{"n_layer": 13, "d_model": 128, "n_head": 4, "n_kv_head": 1, "head_dim": 32, "d_mlp": 512, "vocab_size": 2362, "activation": "squared_relu", "norm": "rmsnorm", "norm_place": "pre", "norm_eps": 1e-06, "positions": "rope", "rope_base": 71500.0, "rope_fraction": 1.0, "qk_norm": true, "attn_scale": 0.255, "bias": "none", "tie_embeddings": false, "parallel_block": false, "extras": ["capped logits"], "init": "normal", "init_std_qkv": 0.0442, "init_std_o": 0.0442, "init_std_up": 0.0442, "init_std_down": 0.0442, "optimizer": "soap_variant", "lr": 0.0109, "lr_mult_up": 1.13, "beta1": 0.95, "beta2": 0.99, "lr_head": 0.00732, "grad_clip": 0.5, "warmup_steps": 59, "schedule": "cos", "final_lr_fraction": 0.0, "batch_tokens": 32768, "seq_len": 1024, "doc_mask": true, "train_tokens": 124900000, "steps": 3812, "dataset": "wikipedia_en"}
Each number is 128 + 32 x the weight over its row's rms, rounded and kept within 0 to 255. Layers, rows and columns count from 0. Numbers have three digits each. The size before them is the row's rms in percent of the matrix's.

# layer 3 attention query, 128x128, rms 0.232, rows 19-31,51-63,83-95,114-127, columns 0-63
124:239122128143155132140128112151102172114114123125142082107134121160161146114124124156114152144082175118174155120156198037097188051182067135120096125158089160121171084145127131119124128150098186
121:166122103172125106132095102086087157085068126082142161100132148091128181155172175056159127115145122136170153134150074191116164121126142086129225114123164117188127129164144158170139138154144155
125:144141098171139144127149132139121127114177132101114127121124119101137196146135081147115074141080129083158137119152160022139101085159111107165116092110057177127186169076131143105126140132146067
124:086165178159123151140093143091099101085096145115102137111156110089110103108119063135095178153143158140172098161166133108099069113085116134114119160148046162078159179131127163085163130117156134
113:157134144082117147058138160084103158135078142119132135144140123078105116157197127097101135129072131141182137117131141175127141083183223116134116088099159116159159200173079052132138104154158130
121:142093128079185156036140085120101111085131118101107123164140136087129087085091172074122121101134079130124183157129135159098108119094153102104085083107135084184123124107124147136129102118106096
146:134142089118192100157117111145148142138133134140080156135105132129106093113107107224149186122155129159115111146157111098155111114094154095095110105138181076171124100087127112202126100114073102
122:117155113173121065110122149102145115044140140146170126128150154133143152142104112140104130211160117143133121094098196147127148142112109108106159085123151071116145099131086114123136175134133131
116:096147113155173099059141080145158090154102132109169118163110144125139132094127164183157113084175118134066141127128113173138175188142112124081087110136185127227090133112121103115101062144081075
115:151077158089106085116129113122164140161106073084150151087186119144171153115156137159163137169093119101146143178142132118106151147178117127134043104141102089172068148110144072114201130145110129
104:136095139149129159147128102141141087129135074051099118090137109110144073101144110101149141095094091119080115128133069158070121124119164176120081068143161153175052183133159093140117099093126144
118:111109165131103113115143117146154088078124154110140117153148165155121146127149121165056142133187098100125139065155163116132095101114111101156116183165073098106110102142110131189087147134133140
122:135115104115089131165090084125146170165054162125206136119084144087140136163155086165113136157125112135166119136176094163128154152087135123146147163104079140109183149191163143161119159168126144
089:136159185175130161124137148131146152122087132178154138111099092119134069135154139159161078096096082143092076150119174150203101102094129139108125147124050124068173124088112138074160114141112134
085:180166117110082129110105140043184155112129090078058136159133112158148087181088162131057126117161090173115185115116159140128083097108124106120134138091119110131067111157163115148174124115124167
103:197075165118094097151119142089105155142123084127103139080084134126118130064126120182113116126151066143137137192149122110085155125114149137052118105115060121152160134212112134121165203079090137
095:176124089113131083143067127048187155159103066138111112113116092113069149120081169179134070179125119152157127101089103127145175102161145083150088080128070176129156169125130112166191178131150109
084:113074141140124114155132103124135090220172135153085143190161118182157109137133077134171133095169113070114109139141111095138094152147094124112140191129028165175143073086127155133152081113107168
079:150138152148061131162086167093156099149076079115115146111092116149080125181160128147093091181158085158154122043161130098127155128169202118158139120164083171103137183127112173177114123130104162
095:144165112141125125080129155220091184131105157106126133079168170160112105132161147107197101164162117113140156037200137122105143131103144197112119169143076115102142090135122124097119108184178062
097:177118141109134151168130136206087113133136159134076101139135169101156151129140138128140141171123183126163143110152076112088112112158106106090184083070164107140140128099204127163113064166149163
075:119114153155155129112133148099078156131179100162129150145121094181147133105070195146109095107136108103091089149103141153149113140089144141106119137119170109139096142124161168128101164078109140
089:154147166131128097168090052110131111106109097114125210112155132141126113047110111089100121071085095126091086123092165123149143080094159101111180122132131129167133146150050152119218200111124158
103:182104110146131070166099172182103130146170121183096127131152149155176120140130101143183097178151075094151098129143141134158143115140174138114135143156089103115143120099163091157145175088118068
087:112077173093098180139141156119164188177081118123176120098086093120170091078109171161142092074109105157173173113143127164166144120166143148075109095099079133093132168147092114115203096098139157
100:142118132182130156139180145077141166058088080090084143113126116121154085127115151114133089133118111158153132115110055128108076089142118110099112120067149193099137100154111081112173114129165143
126:145122120106133143076093126075131157108162121123118076157214085154128137131119115146101132125111123064172166132081102099114116137205153171163116130112138130101104131168126118207101164101104126
128:065089142047136151134131078138139147166155128124106167122129143129121148124080102108126142130128103171129107152137076124133076113191107153136141103133155145184099144132090151186193149106185108
113:113159116165089151129103130160117129153108170072117170134093168146146153183136130107137141080114112151124065101190159094133169091089147131142169201162048148141160117153118137079122119128104093
126:186128162137170139085129127179115078072157141123164150061135118141119127158198117130186124140131125163091085169149079106078098098165123149151136084113158161167073160115099150148173128095168149
109:082155143140158109144095128167148194119155078134119062141100155138142156099133122096084103121104145165056122139163147191087147169150196174176156148052128120142183146113114134104159139114236118
108:029125139147124174104169118169128167139137134090184117068157158141102090101179133074170162040117145055160136139124122148156078076135121126108192100136096102133049141114116145119089104126137168
124:122076137109096039170126089151112120103104120176096144167163159146183121073108112170113153140088217153177113145155164108101092113057098066164135082133124129107167126155143078105094113135108143
103:070133126129153124119054119103194063102111149142146148121194173125082113104148174063126113082155171108113141082093114132135146128157157128134118121165164141150156093128116177085100198086159164
124:098122178110163109151101164088147152123121165171131121130193178108135146105120173165146147172131124124084090198083046172123127180125118093194113119140153117082149125106126181067089142118112143
124:131177127137127142107183189149105103188136128117142112170158145118141118178169060059105121100102075119166112154115106187144160125154079131089109102133129085079086101140067091091122052191181139
129:120118120105066159117083169093124093117106185138156099144111164105055117168135143064111130101121180136118144146089112138083143133163109114126153104151132140155087202128111091201104152084085144
128:158157159130098177138133172075173091110122140078119127145143151135094115147144169192148122189147097131070147086093105152147132196177093158123133115166116164068143158112134118142043166143139119
132:178067143084157113163121054126131194161105142127075106139135117132104200084107105154073144155167095134121119112177152110109131132088112166176118137116105133159107152096129126136159106090112156
079:151139097110082134173103111103131159083132133101096215152135112073108204131090094134090153158080100109097141113122112133111149170115161170146134124127141142168114155151147096143213099062182121
086:152154117089119134138086111127089093117209147190156168140145100148167146125180134166136086154062147181091059128152115154127147117128103166143117117085123150112159110078157082096161125137167093
085:166107133139167070118105175102132169097103097126139113092122112141141041122107151129099086098120131146186138114112142107134128111114144107167100130078142144104134157107172148055126122101173151
096:135113152169119069075111098139117134109117117089161114071123093118085157116124155065155138159150191132197089142135144157117151178115108140100167065127133100084177117140139102129069098116157130
088:074184092139130057143111126090153145144102094080099154105107135121097166181084159081129114115119122119194095110079120152164177090146104118150095129123153181123130132188131091176170130180142153
078:098096089156106093130180096152092117174110131079179153110098167142099133117117120149137161085136100113092123097185135091126122113118048077153155106163109141106122138100160123153061113109084161
082:150108175148094082118126038087188090148132096176099156160175136174100142134172169096098074189150160148129075096118101110115163109123139126150154118087115202129137120159165099118131172107145151
100:075161100098090163081145107122149088194113121138150190132125124117087076142121113098115119126133085154090085133143122152133131048178132160169094184120079101142137133088064147140194114132189170
090:105086120119150162156168124146134090124118097101108150143113140082130112167112133125163093105166128178190156189129114060135097067144125073105129169109134142116062239111144068135102126169135137
078:182135101092142107146119120138099104163220096108063148104066118080131122142157078130120088124133091102121128084129156091053174142107206137128117163125113140122093145106085097120190103120130090
089:142080118134157150133128059119104137130103089144167124064100145120119148073072109117150140162152105195116095096139113105097144112086094130094143177101109148158148120158162173156143168144150133
069:089103129134123133114110122159137148148115182136168069134137103186152104134140106172176139201174158108130142146114157143162088161104112113114128210102110125149114089093145113138129057211153155
088:123113101163167083128159090133130151104180158158158065108128106154116190150115112046133127079085184105145156100125093141148075173108124126107104087166139140106078123143118104128112037125143086
096:104205143124104131098153116136138126114213178125087098156124131138107078184130103095128092079088196144178145155093144129180112057144084128115142175152169073129083093102077111153154104110163125
# layer 3 attention key, 32x128, rms 0.216, rows 18-31, columns 0-63
080:033156111149085041126168116140147099158147120075153128121126148108153116163102140146166142127111152127201121126119120169139102128175121117146115158142092093077172125102065126137140172081075128
094:090102134137174068074107150114170132087139125186177137146086130155153157146067146117152159134125161086115129204147099097173079124093122146087102144100116109082124104162129107154084120139077063
088:074115159138126175142190088133162177151123087073150113081128099093107098118135102136123106105125144169151139107165049164120077094171080166095133148068132148175124116151112115165182131130165097
092:091140100121103167103136118123196154113126120145089148170099168102132167144091143169060073101118104123061124161126135133060132158088123115152174173085126051170049102167121154148136168110106166
091:083127098139119088112088093133125136109154173089167098165151122097117099091119081155175170054160116138124109165170138108098073144157092136086124141113120113143120129098062136116170161145119170
086:117119193131113101119112125131094121132087102143155186142134160143146140159106124084097090099132112104072145127123102116191165102114189115121150145148142121146114123184122154087091161163171120
087:086075132185124150133140096097141166102120155075145136061122145066142137134138152118159169087134169106114123137109143150066107201114120165129212224118169113142145136139096135149129148111089088
090:164163152140168102047103090126138189119083154138105138117118192145125167164069143156124118148144140159137181119176109096118160137092129087158088112146154109153100106168113153130128145134048123
093:154140100132101069126141144126147107128116110067107093108184063210161065103165074138139099062130092145126130089133115092146170114141141118110131104160181146116111074143140135177125128121116123
078:143074135128116188117126141155158197088144139104110163102108094151154146097118167127104112158136159106067101113125094114186100143146146165112091082099147134094101096087128141158115109163128132
096:070154127134155087160101132114167076120090132102093162149101147112074080122130109105107155027123138139167133116138150075120193118091063101112105114129096114087155105177123143109138155098134152
087:119114175125091100102095115078127077114162127140106085141142179127096126128147144108108127156117115156172154139173109081135092110115132125155124128128162146086103191135158086202099175098050107
081:139100172099101155154100094168124139109071152115096122093134151158154107157108134231131146105106082115125163123128101097154174058133110083123165117126076148151104155155120148126089147171156137
091:155060138137084146171107140140157183183089077076110118076158091166160154103148123163151106131098132102111106157125104089119163115116094131184151097128178210209121157138154115165123162129122119
# layer 3 attention value, 32x128, rms 0.393, rows 0-29, columns 0-63
107:095179115108115158203131063167066144177117152176131097146176136106155093147139128118139141151124118059123148066124178110159104159127122096210119176103128077133124115177157183155121105152175087
109:147116116118135101135194181152173105092116155100119189145115165176180138135144136189116168128118093215161096141197144161197145084121173141172103044116154130132120113093060210134097152127166114
107:121136171174118117107144123085145123125087125123096168105162163121066119094135115154101104124136151118152128094098086088111170136042091180124121179177126063149109125121134179172184134154056107
092:121130160161143117138120110140149182105171124123108109095120124141089152124148105130136071161134122055105094134107162123220108142136059132119159065141144142086195129142081156122135113120132169
101:169169059109141121166147145072106172139128138091134076140123043120139153069154107139114104118170119054145103123115124119103161091109081059166155151130183138095116131096147096111121186151155114
105:129165157066148169116153075110125107155121164110157137129112086151176164124103158061125167098088090112150131113144118096188159135093141156120113100095148142137156089098104090150080144151102173
088:088134128098128134114122143119120158124126126108110099152118194150099113154110063129107119087135141125132145116190084121131081207143098127073155095091154115215134097142085212136135144141115106
095:077063117099141119183158101071145123146131100158180078181156124190185138075115156129131125107119085149111145140161121125145157150152119150110161100080117107158057121133142162102142180140113093
091:113170150105119107143160134064101106138131183113153058111141194133178129150109123173120147084158155084090076147125133116128107134140059143143132200098050206151133146152136117088150155106116170
095:102111184118148156171127148124186177171137162222102143143107151109107126127144182206122139135122115099113151128168089112132087179183157132099141130101121148184158143100143166084158109172080143
118:134154119124105142059206132132064090119152086142124144111127103121109101113063117218127111139170081120109109122100140119142167136154096129145109091187151111068143107091090109089117085094179143
106:153175173152171080147136129132177142149160144161164112154139077111124133136157147118099102116116120159091193047171087067176161127155115129147113166095118089133077088127107159140136125090136121
096:096132113115103148146147139100165078158207171144115099163110171101150135089071144144118187112104108131089068155164203093136137092180115137132123120165130159106155083073131153102169122152089147
088:138064070120112186156127102146157133110114109098160112078115139111061105144146101166084067065134152099171103184118135182142169146091098074178148127109145161098088142103147168159130149088154093
102:118121121172164101081141116165206211096104104160147165118159190174109119167190150106080165179112188118182131161093118159114146139117133142153095124143091111134114107175090100188136137148163068
093:141131081106108140142078205136134125075139133160118189162121193085128120096131109114170088114061142149159144149134171143122120061104134093181130094154110095100122103123154120126106154190178186
098:109120142153134169086178094068165134177063101121151145166110223114166129098146127104134190155128182082099107163128140133132100103106120133170126145080111162106169121225163128149104126104142120
099:180076117155108115153081096157115089107151146120099110170157087122116097129135104172103101104097147089147178114112157153180143115111110102126131086069120117130111116100108035182117143142136121
096:104111155130186119150170171120058102121126106124073075212128149152142088160129120118101099125075167095126205139114163173108131122135098078126164109119090134186166176141122070153141095143114100
109:112133096144087079099110146147148072216113120117147126117128167138142175176071157150157139179124100124117059162141158130138094148134096079147085136133137121175199153113068121075131180120186075
099:098128180131181119090172173124124120145158164146163091154146131139140135191111173117117111088174133078083119156133185123123196077154190131145150125114084099070185082113206178128093118150127107
102:176188160081135137085134127123159117096157127169130097124095154156134100111135131159058113122138147128109136104112135064138114136144124169153097126117104134130173114180095151190099147166122096
095:082101061129141163080133158155158109138141154122127147138082151122154111114147192143190155188115100123146194165142097160109133090136157178176108077154090122092150139110150139131122087111157133
094:135153082113129089086170186150129120131118087121131118068119113095115098153118171153146128137171116147126165130099067188133087131158171129148131080127151080160110144148136137197192054126172083
097:110108128145126175077151127139127085160155169111107105118098090112140178133156122154063137150098149141132133143158145121127148138117180174043143112206178110064151132075127111118132085099086132
109:103128098045114097093169075108118144143098118137123174183132133143122129120146168138074197138121136139112139118109138137150178137111173148083138109101132082084163124055110106116133087090088154
104:158144142130144172114152168124147201113166143136142102036144150138120118091126124224202087148148124156090147095149151127097104109101188130148152160169143122170083102138124134145099063117115090
095:158121135088155115164134117105125096052124152165187130101120139094093077154111108084104033143160145104144125086149120132159082095150132186121166131100117152044090102133149068152119072149100090
100:117079151119111104111165077130082101136120164113177111070060149143138134118119134065180132103129120126180167114107117135067177171170129122108170122138094138198137161172111118162096129120107121
107:147088143136105116106165067130115072117153164088193171119128115151175128135124180078160171117105151077095100107167071152071102092127159173128132182131126105108121159136148120124139200177108109
# layer 3 attention output (transposed), 128x128, rms 0.394, rows 0-29,32-60,64-92,96-124, columns 0-63
073:146124141069133117147143114115154106103076172125159141213137146132112057106106079148133122126117187138150179161155150088131142163089114118114140127106133123080109058118152168116135109097149139
071:063117098135214103051156114158144109131143065053070146119141153131127097153152104117117130109145184152117087147165175088092075091135145107132138145110153079133104151114172130095156098183178105
075:183095217130143116101132130171115116147133164164100092064084100135076098135156166129098072115149172161124127144162119105105135125129138106109118169160050116110174158097088139111118098171130086
079:135131086114169168131149124107106115146140191140088098134173138190173125194082137132136119121138116130188162151114145123054118142222101194156099091130127211084162135140133179126121113151117120
082:139135113200145120162118111154112141148132118092100042137156102135107086139102129120098081101101113159096117115100133126130116129190130078181105103155102103099143143128148061094087097148141112
073:081110137116116159113124157139133086114155130152098115101119135086100134135090134135095100135139127162151123103168148118049154094106137104134136170139032198153121131170145114124122167076107106
081:108089091095080155123128164116120107164109171134090091147121102122108133153130208173174150137157130164127128137129139193163161161096156131159098107158161128115163133143108138104085151163143097
070:160077176124179109124093100095184140124170104097149100197145134095180115132144066114083162112152122157173089126118154076118109142092129089084137100120116172129150120113177134148127170133104119
096:132129139156142132200130099116105170180138084157075097171085167156085114086137220166155127151110188172120080129114114134138128145103124072149185118147110099120078103155084125101116107147170130
076:123190073118160095103136154160097157076077119099145160097108085129125103130155070106185096115149128124083093108154121124135152178094128097175122095164107201133141127139134072194155132086192134
084:159111106092093107086125114127116146162079114052157193172083125113170159140127083091109097140107113103132104088132058136085121123134171158128086136126093192127187159122145122157102100113149118
075:175174097128111125051097094130128140136071113144117148118169122135173178159157153134170132118114165127102111085109128131132101178145159077179123183076127099073182105115146191131130104118154162
079:143146060087076125180159091130120202090142163124204108094147196118114099166116130102114153108092129058095137083147115183148169114138153106101110088111147097126101111161046092152101176070144139
069:092159143158110144053157094112117079160101157147106173172150106122203138140088148157086084129113177139100089187111184154153110112160106064100087154092171100085159111130164192113173117133122138
072:160076165140083132129106126112136149170136116120146127172130132150157170137138137110151121184145117158158105159139129129124113097197152152107197089126105121098155161113141093086113126121131101
083:149142114083111153059148139124118167106165156151127159161033118077106162141130180072129215094088177179143162106176138144133156146164095145084113152132107109118151102165101106156116168106140071
079:095099132115157109068142109160138136108108133111177148058166186145138111105089103146136131114179107023106124073129153141105126134146121110117159150157161127174174107173176120150110166088111171
084:109109122149131188148148167139137141142167149118160127166111208131092106103115178134082167102207151162137077140093114126038167150097126113138165171150132130093143125158141161120133103072175157
068:123140125126125084075168123102133123091137162094099106053162167116098072182117104106091112134148109172161100071104113137091124134133103166143134109102099120117132084073137149134139084114132187
074:157156190162150095111086157090135167105215113153149096153151161078110126137150101146140140051103127130154085083110118144113197125161174082111105158179099147188107089110077155117154144122165117
074:133102124155062112119098132112131123138123131066124170174129112102124137120106166096111146141135147103100159160153151154134105125086106110124144182135092163152105140098152120071119114109068150
092:197123151119165195165133140124160155134123144143131115168096136067202155107157114123148128133124151110213137184198152088092092149123147098146084194128097119104201150105108149109121166190092107
080:125144180168165113160088112137037146100163139152147092119077093168068164111100125112142132097126069149147124127103098148089140152086160158209110126131090125101166135159158167118196053132148139
070:135080084065124132137160109112170115123141114152140126113129108173178078116132152127101138139125160113136158141157176183119170109113107179124152152132161123148168152143124125151145118154189108
083:128150157132145121162051095118119071152122102154135062101100092186128129166131109146183142173151084145136202159115139130068147190084113172107149097152094145135112151152101143104100101088132137
089:114130122128103150116104092147092115151124138136170086116158139101144145166149095069129190094108122081115119130140135097066111183158149136072181093155148152129140184108190120086110143158059141
073:033098148088074127094114143126155145189153166144185128185176147122156084131114084136088092115156109144078171122136082131165133066141132125095131099184117085140096119131115190119046127129085108
085:130157106116126150090140124173114080079138093189149125125050116137163135126155090190178144143168144126158134147150091052129121151045119192138120109134135111132143139106075138152133177104132163
078:056126089150156135133131191104183145136155138202160075158161103063146140192072106138113138193130076166083154109066110183137186080194140109096105122095123119098159147156086162144131115137111077
090:145126150089124115160125169124113127145107140195203120064157066168083109155168114139151119113106116084096125105161096102158147144121163160117170114118090122210118095125130131153074126165102101
096:172158098130169118152125159158083104114100094143084074126072098129138144112152097193123103130086132175184109077124137166144086076151116111118110088150120155091115167082125036141158084093120126
082:143183124144097147173093106131100125101157115211155079162140087109107137117108138143117100119103138127149154103101111102140127156168110116120116089147082134122203109154164091123100093132123126
066:099082103156146120126199129165127131113143174112157112138160104129216137142147174121148150167103142135180125143129135137154130092181116130123146129113166189098141088162102091140167083157136106
084:158163111129163108164094104177095118137077126132181086143141141107114090074139130203129082146153158170103101106162133129172180114087127077101167084183169084143119056135183081164164088165181111
091:198089166087114188087150095157082114142125138136151183109080170096142136100101125138101138129158108141145161127199136130083132120093134202138140140047113159136125160089086131090085112118109163
079:119104145160149117157136104120133184168125115165126110050116151112115090050099146165116062132127116092095124105086164158121138126060166140108089148111157141151155051181157131153218140110105150
082:138206108114203133138104100164141113130142146164193116121138115116119114085084162036113130125107164137087121094139129104045161147090128183156126136102160097092092052108091154145176117159216138
082:089185141148085151143124139178046137151149157131156136086092163136101096096175164181165122181092131101130117133102174152082134124151112139148112195200147089102186136104204142118194095156165096
080:140075130186136089094151193163105104101108126068108209122132106119158138144129179086113127113116102133162132112147152161160101097124115079134110123089131115173143126113160098123140211147061132
067:123113149108124102171147124161151147150111111190166081154126180121153128138101137185087185187108201116089105126097127175128060143139081096151129090144104125097104099045134055161131163181141079
089:174135130100122122167145123133117122172115095157059153160143146182123078096148099193170158109109120142095098177125137130191111147093136091116130097159108156134131057193121135085135201191059142
072:118116176123122144088116091139091147165198180154131141118095163118104127148109108101059158180106180165085180130161100113183093113133101154120144119107147174134139187096064079142135154121106136
083:111174081114171081131116078102122155120139081155056162155205156119121116138124150114180144129133148154163128094095112146164084166075165087113150127159103135134121091130142086177162125104115088
086:114156116128086102099188160141104174172071160127134096106106149141101089150094117107148186155160058150143178119128126083104104172164129145099149188175153173141112117131108139143057186164109114
074:101104170067108130126127085178142132136150169141166081123094171098127161144090110160123137076138157174144127121133130091169094143129083124100159152122162092110091130068201133103122169114124160
076:105183163151109135147140120160118173133122147113071160178133110157106076120116121112096155192174129221105124103121100123114158181121098084067183156130140123162150098123093150160133106100144190
078:095149025112101145150129185138123146145131142139082143111124072159119157139112126139092105090114072131117149099105099152112136112156118141094160086131188114049085181120120155138142112152208134
083:133120156068169164081123161101099073157108149137164082128077120096138129136135077151074160127097145103092191141159144071134075167154162068107041069171115128129125156141074127117111169108117171
085:115117170110125193059120115203118132117043126103127114136163076038133142100138116125089134095102098130098165122153146140111146144115131114146107140161140121077125164140180081058073127089112140
080:142112071110114090179174148157106128081151100127106143106126120191098112082144119116155141166137091134151106095111103079136132094063145153130093181123147108169085077079196108205123118141077127
085:128110141123060072106154126096090161112143064082123114107154142106108195123087093177133101133101103142147129091074101141090144103123157158101144121094156126159082184146132091165113151107156115
086:113112074162111087142083145074157161116113097171135125109197137101082139099154194144104116072132115151060111092102111111136162169121151132123106165176106106127139103164160139117122147144163124
081:179105053121122114141094134148104095167121152105122108124184091126149152200154142153163130178088103089132149143090135137166177138112161095134178173091143141119107151104112142129125110109068067
074:097081153126076198185164091125103138115180147125115099134125132119093162099158138146122136125100158096123115096134142132083142154115108142093153208181139158086148132078117112101170146101087184
079:127113157137190116073155169112166107118096116099094131124103101098142144151102134140134121101117078140143120092062111120154120030137109079106102120055080130152098126168108086114202136073086157
086:174147129187128138099122178128155143114112048137108129101163127194044162118129154188134077191140088158128108158147113167171135096113096107165102168136098147121095087174072083146124123155181133
083:119119118114110122128106124143143101119089140111128101147135119139080155166106158181197154145139158111149100129098121175182088135141098068120118134135113144083155133147135156150158183168122127
081:095103155110135104131107142150175066135115135134143167122093079128115115188155116173090132138063135176109165178164097164181130136128153087084150138111139120179145135128140109096113122155112112
069:093140140142161123091105119123112146122089144115167148086091128096119144184160142091132124167210136113174165161132109134152121081061167118127184101074165084082134162155149171109080079151126153
088:096127141112159148137131146106076149100083142110208174160198105119153171142103145089100143146137151065059149161118110117099141169135147134121155166082194075121122077152151121187075103093105149
103:098111128115101122102116130161117164120152065103157114103097090154039089129110204109134150161103117100121147118160107110128137070169135140131150195111184141160067129119095147124172098115168102
091:122046080150125109089096075124189198130115099140165105058133062113078128124095171171130046125200070122100104083114109168109097189083159117114137155116114119082123176132201155123088151103106134
094:108117132209124111107123123072114129161118126144112094157151122046188066191122087075144177149138144113133109144124142184138150125185155104126109183155140137103091197105141121118114141123055127
084:104199105071166117152122158114116084122130097158158126185103149129184147095127101129147161092136168149101124165139122110113124158101116168127046150200074138097162106134113089086114097144123117
092:169104166093139138113136127140106106167134094127128183155152167143093111127171122115120177086163127085106115151162123034082154151184158135154193176147100152146044157164127137082157159115097146
100:202063138151097105147139098106147123092105074135131124146086112124120117135159186170122109144106161097116128123124094178196111114130169090117127147138121154164097156129128072147129092147110132
111:154137158133117083088160133090081131102131078122101158056052085125119113109122114121104153099110185146127150116117109108105121100099155103109145090105153164129141127176120129208130108138110152
092:125098122090076144107099110098174159067124099161188081141107171148090149130096116092102114150148159130111124138111107106163151088122147157129111133106144144131162160156153147124051157119108121
090:138152100152081090100097141118150136079152152075138199165054158083136095170153127121104060151079081138157106143129174107189135107092139161147118127074078113091132150168065187085169122105099131
100:204086128095103168117038144137150156163184112161105088140064154129119223189107111144113143158171115149108098155149105139099166173110116176158132136104153116165126175109069129133120115100128133
087:094102123169118156151139196075075139159109104133186152160152115146147118146123122176117036128124102126103093087116109146136204099160169120114126121157087136116174124159127143146113095173187122
097:102093171157124168083086125108129135175116090150127133162050160156166193123106128182134126105144099218153108202115133071058151146149074163139115109052130129137172168111150154114150135154152125
103:122138179107185142177042154160109118083119127180111103149140117140109161109137135144155098111126154157165109147127143136130146127112164107136182038098156156170126139165122164075125154179128145
100:161139083127158087161107121081119118111132101128101133112156109172104119139149165103127162159142144043069147101148144093135143171135095138182158132122178103092138111072123143162129158141152121
092:136101066115143071143100127165112124106115083108109103110137158170102114131136128136165120093139070045127095139122143102147126073164176141161058095165153151166044121149154133068134113158158160
096:161134162178116084163111080152148152082132098132106051172134165150117074133153196117131121195118133180120149172127117135177126134097141098136105082171085112129090114128103154118130146121076079
094:121167097142132058168154138138120158099169096142135118120107095146164145126133126147175090177128141156139101061165129151117124120100153162128119164075192121153127161121140094067149105178128067
093:097160087098119120110051063137090112098183109181191163092073110149125115127126129137149139139087141117122085151096126098106097128121113084132126159174168132135097135126114181192164091078104131
100:124181084171109167129133146126171126149100137119154105198144087142144117141143124088105145110058143126087146155139102193117173169183084076146104104169169109105097148181097120113118194160174111
101:118123133099147144110138115125086094113143163187155112139090160156150088122202128135145192142132129162076076165174138079196116182119092117101108152148153163146186078109057121096133083146142147
097:155100164113061193158131106120130118138111091112088170134109145170078115130106111150183123116095166157089104157110158177158174053068128162123153098096086123136093074152133113085148139098116155
097:121139135132081146114144106130173106095085088145147182080068142138160160103152107089121154065162124109105130119160169140170063136149072154079095065156149065145105150126125201103110171134131153
094:124178130147143134098119152107152132133117141145171201146132133131104172147133060144078128153148137129146084129108117131175176160131136135144092127098160145141114168122129133068103099128159117
084:128130139090108180127136065177111137180165149163184192127114121095159122087173133120129131131081107136081123137211125147130164126167183198135131114155158157150177171089146086098150129109175122
080:112102162117113156162168137141131097111139220063155166121119091128140149130128123156140158123077172143154136059132158129088104119087140171104137122156160142126154124106111125158116139103100153
105:161175146137141144047148104168171106130172107111100086137126153147206094193151129093115099090195140121083113123118106097160132143136126149148170119087063102093139113114089126099130105098152162
087:137123139123091152094173093166077165183149124122140016162133112152117108108065181126047132150196182145088110109148167137145143064153091144141129117140147129111171141121173148151104130120114130
105:159100091159101085072145058138109127126134147073114147143155176089120107091133132109127152102067149130114073096114118113081104156178152147113146101156128164163110120130156142137198122108130105
133:115088143179100093097147103124187107169217105119086107041083146126140135156154199112123126126121084169180090132135105131105149100139131161125127143168078146175162195130093127094176145153110120
145:156135126147134119165137144063122116130110216173068115105189140130185134094133069133136092136176090116118133144075112150129159190075125111136119090157069136106175128133149100135104182099069162
149:113226117099136124188116167126074073123184105122122183187146193151175119122149020097130208106099148124133126148138130114150140094193126147165135104120156110198107091119082098149170131108169142
127:139103103091089115142132155170134099114160087109143177086097141165066171076160135160104102118092111104111128066126079067124125117048124124122149105104106093186110087170106129146140137114163128
138:083069153160076113130120114105167127120152136126122140097140141147103118124190138099179132169102087090139101124091121157141140102115129086102214135108155108164117139128141210173191147123157128
144:134170098129140102130103128141137163114100142133155084141120082142188103144121106135137110144086140140146159137113098213165111133144074143119082067141193045080178134091087132153098099172188111
121:091130163123149133116088143131088163150150143121134166103159138150148163120149048102126139123169070168127115141152173077017138114140064164108166096122087095112178119118154168089156143083138138
136:116140074114141159153088132160165102148105157141119099199241148114117150139127105107170132145157097119127125156147136181189109159147135162190114161134115092140056134108114120047049147113124129
116:143185105142183144123140137184121079176187168088061181071161074127121103096189106135180093109128090098105184126163179129102136162141119192143105132147138138113134139071135094119163061154169116
135:150113146132149183116129118155086134164166117161116053110215104141085141059085148132114191093180128118110118142116078106082146131140106114112157098144187108168099149096158142157067119139109126
153:044179124195123116153201105107124117068127148115154140084174109125111048100148162087106131112134157100155164105096186090166080094141123105096160133125100101084117093136186138122154127142119126
144:139114141107122119168105080153171121059107142132085142122119136123107123105111110059148141088130096100183140201129169136103070152084099134115125089201166121145073140124139091117115158108069073
125:137152158103155114142180171142134047112126154103158166104175050124118135135140126138130105160150116093070115106137121119169096100150164145133136168177118141111136106097125155109136062151118122
123:137112108134072113123160137093120115132141118109116124115156118122157108105147142119128146153159104100073121067145092109130147100140121164126051203156053096099130150060102059186142121072141123
147:101133129153105174123152144159128114151111128113133152134096130080160109119119088147121088078101101166143129143109135142116129107084160126099073121115109151186101135215098139128127093100114123
129:175112137181120182138119123075164097148135131129160140107149120094162134124107081143105046165147142112142108114128069151123123131072129138140181131071112184078176169091121098142133100105088120
130:157145142104116166081130156098141117167171178126157161107087073085109162136123066106146103116122114154189129102114091094089134125118133149112100165103129180163111158113111121108130065174120165
127:171094157111132156113129065144157155117052154098128193104138091088138115117114137057140153083121113106120179166093080155156102129111085119112171083156078109122128089141125171192088105114086154
130:168104138165102101201149173116128177188113109111098151168133140165147197129132162132119126126170102115115157130183115125179148115173185153129100112090095140129180132134134139126129183203159058
147:117094163072163131112150078173078109120093137105080149061092114130145121096116149144115130159211119152149166116134194093109052075063136182124193123075095136094158119143149119121146092107067146
127:143143101153161096204129155151237132166116091076104146135110105110124118153086154154099102109145143126202158133090098167073136111167169110146127103141103058088124157123161102144106163126139079
138:080137100151156042088136137161075093114131145086112089097153062136129157139115099079102164135124074112167119082131093155141121133192128097137130102153170163143116150081145115143123095131145128
128:107117184091139119103137113086146143196157140109120088145173142094152091120118157177114089152106208173139118110111124097094115120135140066144141145142128150107136061137117032176091157142127083
126:174118159140132093158122131153109094141134146074071058114140122108118103121115182112197156107073102141134138163170113089079097066185100106133104118125075122130112051143128120159117173156068148
130:136102091171139061156135165114146163053111166114120112138161160140083114133127145126107126115153196098157124068093113097171101111132099028165110162119147104075091118147142159178085130157113120
137:132125090158156116139115144129122139112130117154057101130129113093173048126085114122144020142180112125114114172107082131174180074186102054150098118098074094146129125144106174114156082134161118
142:172106083126173100239106158087065116138068129146133157115114070101091177098113118137097193172059135131201138140118157109068161149131128118130094144105187158163154169131166085177177141112113140
128:122160113150161140132109180131165167121112145111091209111176113098124132106162117082183141093066099129150123132092159156074125180182157078124129112131113128111099111141085132101192153104123114
137:112118188083138160188143183135121061145119106137100123139136108206153112091158138157141101075159103116134103150138156122170132110074105106123084124149116099105130134075130058085091166143151171